Part of a small language model's weights: vocabulary 11932, RMSNorm before each block.
Each number is 128 + 32 x the weight over the matrix's rms, rounded and kept within 0 to 255. Layers, rows and columns count from 0. Numbers have three digits each.

# layer 4 MLP down (transposed), 1024x256, rms 0.0505, rows 706-731, columns 128-255
096145115067100136095115143156122168114085139136166118119125167059148145106190110089063092167185131093087181125121139167113136108127113148105169085124132154141129105117142120163112150142088112094108165131168113085127146145130117108147120136148126167114110166119172106108131145049160149135176133120121131111134113095144086129170150148130160065147098178117109113117118111115167100134098
125165165124142166153156180110170130141131128099128110115126046138101163120179105133142087100132084168152135115140100126170150135118102091137174116160180088084098127159145156095117155130130124154159089118132089101173116148166077130111086165123130109161115120135186159136150132073167112162147152118161079110125143123156117116152182153204126096092045137102082118122140101089151115133130
077100047138127144111172153169133135159122184125134136123105118147148122080136162127082097097132148140061150125162173168116121127171141132160051142189134110084107146138130056155086132098165061102133163171171140105096087126163151152140154100139158108133200157130111087126157121073062172180144145143112134120116063186149135132176084176116132115086127156104106114166107150131109114145127
136113067092173129149136119120099166136096076094138072123169115139161184155064133191096150166128166113100144067141176113066127108110102111107149177155123138130109174088087153164146152089129083136073054102152152135128065133135207088071072088133113136159165123134068129071123125139128114147165095104204161134070070170140165114134124126086129106154101090139176072130111106106128094132143
134131081125065173105151097106095139121152098184193118092105121146118131115144152131133126120179111123123140129095133130170116170129143117055105107135180150144118173127074134150113181169068137163067128133148127110170097153107205114160135105178094134121089122101080140155142137117136104044163121147106134115121128133080140101113123150126153128097070109084148165107066136079150145085124
150088092152151130108156117161195120082108116132093130127079150079121089086119107135121101157124101113189111133086101117136072194098096075134198126173156091097121146104123124139182122160163074101089086159173167155189146112106125086090127087136113122157135135119178139139109157106052169118104148139106143205094172111158102119146129131163110125177152144171095138124144130107148185134132
064130139118150161207143091142155026112179130131117142135157090072178131148117127106160153176203126099144132135104171109152093102117149137129135127167089116145130123128162120129122165091190090093080167077144081152151169111078147162134146138136135175101088121109084152112126153058116106185106186139114089103136109197091133146129154184149154124108062095119135123131085089144104121097097
153125163082145115159111126115154105098177090110149131127155097098165102111135161107140099146095129102096116102172132169106149126154154135144110097126133168141140075147118127212191189072118195143107144154181185103111079103115167138043115051037132180094143093135114085100139088111132147091133136143170105141118161108190092160118110134128126151188189080089121252154117099151136119149146
174098107108109106142106147098103093098104117093156133106094127084119120151058141120099120154129120102138126146106103175077073144136088073141130141136121059126120195197137156194111078090119108120168091112148101118173126142137157133170095104076099140130125129174103074123093096095133152124120059128168136157090099204136157119173140074178147131138160127116136108140118133128061118066207
161137152103153088104158116123110104110111056163109177121117129148089117115139118123130114118145109107069154110160114169095153120095131112085109154129177155117128129145093160145192137086174145102104179176067145151128137142155136107178194119183112177161083165126086074180177136151124155154150127122119063114115128170179215121109117068061113099111097108114134117161132127095055120111116
171156089124149134147044112138137144155128125106123140117111187104103119152149129125121147115180107054099157136116091111119075155083098092076123163108135132071136112060099135126128175140143096158088136134123193095103123121128137113143158145111114125182135085213178124207144111122152106173135130083118129174139197063137113115085103129089137100167094069108118188137128079137080148094127
122144137140148136099132168146155118093075127107187135141132096067198130123136144119119052068124112089122088101146105084160112156151179156136117173158129177097154128173160139084150128100112129109083143129187090102151130047145113115073117121064160126152159141067146137148111141105118124147044169125114135149175153200090174161134181136068140161127133178151112075095174055198109086168116
112078076078109096099126133101124139143154063117148101157094155118147149102144124113152125172176108109123188123137186065059154108190176082144164150169094132138138123145136134149072114129129092099107100120075096114101162172109135079128164119163172111149105143130105087097149084103135161137158123153139130132105151103103159125218152156123159108175151176100064210097111166129128064139096
081094119121116159073159101151149100123132155133130134105119110080118179149184142175126174132120131125109129151093082123029145139140102089133120091120147101154124154086138107155168171089171095153106166158149114081137096117111146116121100140175145136096156118153101124145131103109098164115071112083091147124167111181096126137135136142062148100092105165146126169141137130146114118134100
122106149098145178133172129136133154106178079122124103062110085123118069126148165143100131110164111100104079155087122147051104117120141119128113146166128158114131124154138191165082114142117118143084103124138102120105032089124087145136194104102137179110096149145078156088127113125170083110094149126134148132166064097128153169126050138177126150135112120117138146173135178179070134181098
108126129070174129094181149080177091123073154213136139115118128167087116139101136128050078123176133139167112154135097153124134107129165114142140118145110156086170115126119140123191161108120135095144160132149099125122219169077166110184097131129169062143125087132094077174118142138170170099115130113137087138199169071130109120079175147179135089114145109144147121159090134130138166121142
152101172130121125162094107118112087100128109171172108104125087104121164120072126121117139191187109133099090129179156137093118170162065146130130076115115101165102128166102077160117144145123109124145083129221108102154136126134032051160208076166112176162163129115061139160124079115138157097118105159185142080092152115173166116076150101098100115187153182183141129047103080148126101127123
108110125150129111129142137158190115099133127151183128109150178120109099141108127144186071150171109156124123120126086076131121119137066119142083118136127148160120164133129114149094171136134144146124122111130140060164138162145169126147087167114148116084143130119125133121120112120157106158154191176096105118100155159165139107105081115099168101170086154168094139112193095139138089140179
189115109135171102202151150100121114120147138065120129091112180086079150150147133095170118145124138155143152116143140103102078146140083135100096127129118174164132123114113090138181122071179117159150111101127160089147082138137112149122092054148114155129121170103098052143091072179097098142124145110165138130092156129080112120123137044042096090168135127129163104056118168133179146176120
146140120069139128121150133106248089164066114099178092179080055135096134139131090083164124082116153109154088166098111128183145115151094129150147157144178147152135210130182176112111092160048075154221120133200145145142176099181073220177110131120096098100119148158106134100163136100145118142101111129186101121096162093176117134154110091116153097126146215115113139133122116161130100138106
110059118146118150178168041160074140124133122158130144114088186120162068135165128125123103149181115105164159190139168099153087169141127125193134085132100158096100081103160094131077165121113157124097139075088084096112133157199137161112116161112128138163150175139136092135052117125123151068138144128093150182112130078103141089202127170087115171096143073133138159148132149153127124075105
121071127136138106136120135186130166124134138118129129129125128093117149088165144116124163110105112100121179048129141126142111184088101186184166182107142138186139113127121151137113122136080144151128145086082141086064147173119055157148123180129170124138163089107159152198101167138166108172169148145189119101142181140143123116138110189090100079146168134156149107160112118107091161140134
120131193179149087104132150117153130177114117157122122121167154088106107121147118152154129089099135120117154070105084151124100167124131169146107077128177134166149128109063132160045174128112106071156148100166117156091178037090084118092163133135090130133089110123103113137086157147129163056123108160063135128175076098111143114126123174147143132131117145236136061154155143156099077144131
089146107138161122160117118142179092148182173141095164101111133122107167108153126116112142145136136132117110136108170137134079101126090150142132082117149164157140096155120097145134108168094135147187141090135089107107143086131133125209149094141134127084126120166149090094114180151109063074039123070146120097112116141124065103145143082085172139162127130101136123055165129183092155089100
157108104104129101135109170103116120156114141113146189099143150071122169174129124126137147131147121119105052134102143059131143169128109156095098170190157136083135147109041150155087183121140144156125151141184157116104114117156110136104129123136117128112098098136132172126170078074095085168087174077144149102111112190097092175063121089112096124120141111099139137153103158096118146114136
138104058104223109133121114157129129125092086155162146133077098128100143148123150129113173133125176133116111117114165178160082119089166131131112131112130136081163141221172087125117113059121111130164155127116134091122051112113168089030126114116165088207139119128078161138106134125096231132155122142148153179126170075116181101140186096148075165092053175176184149136092143171097122044118
# layer 4 MLP up, 1024x256, rms 0.137, rows 707-731, columns 128-255
151145137140133117132137068159090172135130091105130144110142168165121053142088153122112171127165176125161153168101163094145143080144108172071137133118085185057184160110110120072165135093074106091088144119112199076138133102103145100195136171162090133077116100134093133193124114120113126118105090084157154167120096168077121156147097147085180165208157143155133123106086134170118139067156
140076169102084161188145082153183054139103171139178106121138152154143149127147131097091130151119176149152124149163133101174156115107149093140177166049123086149146077134145149063088099137033165168074102127120065153137160099127074156104129138155155158115143152129078111124100144154159124152131126136146097165122201055165107132127167081169150123141169122100122149108119117101160143113127
106090136139108088151186182104122095110128107169104114127117123165122107150091182159122118141119125098121143114147136148130184112111134079111144165138105073129116112045103111170099174147148140184149126152166193183218090155135146098125135164123112118163132104165102125110130128115130104086132116112104164135124174090089145112076116077115121143096158169125111170127104122142143156159127
146109133115085132168167098128123117147086093142114125154147144097103148109126120147096085107124159166146153103121198121146150164111134111162144172126150120061181097131149104105128120128132102101180061120124157123161121171116123163176099189143094153166110131079196116122119086102150170092095123119188168144054168101126178139076119144078125189126160113112085096123100129087121160176101
179153139118117159094139095125096131125154148133098149140172124115140055171114136161142110093148115091161051074146124068121145143116144078092122162103094087105085128163127145113130112148103133123114108166169117134153163145176113145176087141149124140114084138162096131095070159161152119111091143125172185135068119089146138080146155130151132102090110118097147065105102161123146142145150
114101102101054117121183114102148129091137146147132172143137084108109136105069096144123186125091164126147148088114122135135101152145180126109086111104203150137165138178105103135135138140077103133079148161131159196179073109128122102180119179129072131144073117118120081105111124144118135048104115105132138127073140142178144062153075113107107100136106212174096071119126095125174154149158
116108112098146125098104157169122170143060076074124129159136190116105139101128108196136133122104084092146119091093107077153096123146121090082177090127115077163101128121138112164139110107101105113191154179096130132101123149142178089184124149123089090153125079159062147136141119127087186065099100116132106158094094142140153109106146163139150160121142179171125196112172146105110052126148
135177068167142140102136098178156089140106131112159106181161151118068124112176122156173134163120155140157115146109100092085142085152132110130135125066101110164123083122117103050135168161094105133105155155159163149128129123125107161105108130243132083127122094139118195117130163164104132112129171150147078110136148064109113105132111112180103186086154082128131130092142126165113182159133
185120150124144144100097137096171101116155153106065158106116105117146117095098142121151157104141208133177044154135084141149134171081136131133212133135198142105107176137064146109142146142090087136154116088125144208145122102088180155133177176113068106129122084121117148105107121151094150154151113116100121075199063109123131140135098180156117125112123160072122148156137089081171116155088
104096151053078157150134087183119134155137147124101149152149187137114139079077087174171068175130132107066166140140134099167138104138120124108116136109149100102112085153082163103154098168091094129169102135120131097144105111108149094038168156072172108095107112053136168191179094119118157157140106083079038127113115103102108107200088078161129121094160136125118099144135116153094116125102
089130128138074110104173135164151137138170138154151134099078073069156202091128137135166112083111158089128153117141113146127132121161097088149209130184066160125128150107120131145131129105189117201079138120141085109124167128107167065095174091095138128125107123052159199120151180102084166155125143121171139187147135083105119125113126156109097139152173081142216105118110127120130199125185
165083117064108068190122152098163083201181118172128090185096194123128123146097176132064083183159115136109121189126121128169137127133133113166119160151181089131099111114149116114123086117148133107010160118074112156139114123093108151101149162174144074132181169134150149155153101073095148133161157150126089157111113136160129111074202138120146119130146114161109126157109158073117129128150
121113119187077134153115113142163142082159125102155145152150157136156166150130064063082091078148201107119093131131127161124160096158115097131201101131105085201138169096108153203158082085156134102150119162147132120177105105145062087148106184138095121138106129114021114147132099214149126146076170108122119135141133152157140125143152135147103135099192059084094088157146164154154102118193
084128030081115111134147172138173140127126071106098114135114118146118103154151122102101111075144143041167071093121140152116169127129125156196160206082141148080207095123180138169129131136127179156081130069157141216182090083114106165100198090091080156119116187118119167141157130072130183169143128113050119216153121117164167123136103094109145164157143111092078159162129166171085157128128
166063112160157093117145140165158117083057088134071116126185144183133088139078140107107143087184087174139141113110153124156084178174149180162095116158175106116164154086109145120143133157141106102143110150089085129173099112143068158151128108122079099174100117155171167139172144147125147156100144082141149064129095104144118119125085075100123163115122105156136078122190127137130084168154
181122136083115114092089202109072085072143081152131103182110184109108163085162113162113127177094114155151146083127103107131102124097117117130169129156159143170165139187134082166115129096100105123108108160110126164152140121167096129165101142058126147143135181121131180098135111165154111112151086120203099077223113101144025104102192115149150100130140162149065184090175144134144062166115
100137080117098137160141122068131072185180122204138158124103166104169124119138103085139149100080108143132141117180115120107147171169109191164152118133103111148115182162124151090129130160157120163191126144094142159127102133189129150160102175113110102070087118085133113112148089222117138097086153106160140164076129132086171182125121183156074094118109128112131160206088092063128079123115
132181155155074110154124177172083093128131137170134132189167079137150160076114102080124153172137160151129109081082122100165129157129135126133053152108123119133168111116162122162143116125093163112078151092124081139170183164148112146122159108111152093131140142095114163171171139107111142120108068095115116085099105117161174136156148110218085115118149131132140071225125122087113152114122
172083165109156115112120150122137104149157182090123146083127091154112086130083089193134123046136108143153118141154065102129171102202193085181108154122178118153049130134168098184112176118116143147131146125119092188130114083154119133108153141060075104094148118113108099143070056083135114117146187097123127098113108135167155100104152118111099106148146095096209153148146154174144179075146
083116163134136183196204156168127111182100125103040127134216113137158124161163095125093198101077155134139153080127121112158115099133150080068121087138157050123106077141115114153117137092111120129105143200152137135085166110148167101063097147064142112096099155104175157124140111081140102160144109099118065131168099140076140134136131144065130158116104145132155120075124124155116183172103
139113171075158085128119130088104070127074134114147145099164068122124096172122115090130143180149154077123182138158085197131161108141069094108174117122094171136124177113102151078162132125088155126126183148141101140023110146085116124154144093099099050074125170167091129201186132120063097151133055167054067082124102125116056140131081001134111100135126124092165153167057161096154147178139
126086139161112115180176149134153152195081158138225077120072192121127132093122103064112115078154105103162058165142115126156162161087110133173135113088110161168144179189127114134089148132118138144117125115123107151108077122099129060165195052108109068141076071159171096069175114088159136114161121173112120048126063047083091078159088173091161084157126101123089123215153072140114149107142
090126167161106145076105093054146093110135141134118117161163167143120154087115143091144149104151181139092109088125107157138147145165233080172157106100123149131168154101136149087156071178102199179158077123172177142171114108113166151147116109156151124101114146127035132127148123079121049141110095134168089139139116131145170095126163116147105189108116115116112061173097225130134098148151
097096131148161148133115083124099135106127149121123109114106172138213105129171132158109141135155106068101151152128079103096127089132142060175133104114105121110101129194141104096139079108146140143155139118155080131233148125129133155121072124148145095108114108081142091191099167183166121112190136147125147139149134147111141063148095101112133155073138174111114108157038103113140168150102
096154077073115107079133113075138073126193098136046072164164099133155121094092119167168174097135159137149107067061125131117075114127133157141160144110066093126179101144108090072126098126164095110153107195105072087106151170139141125139158078127043074164182135153162146038107099083098136094086117127125074114121089082128124156135139139135141165117102157125152108106117124155097161113111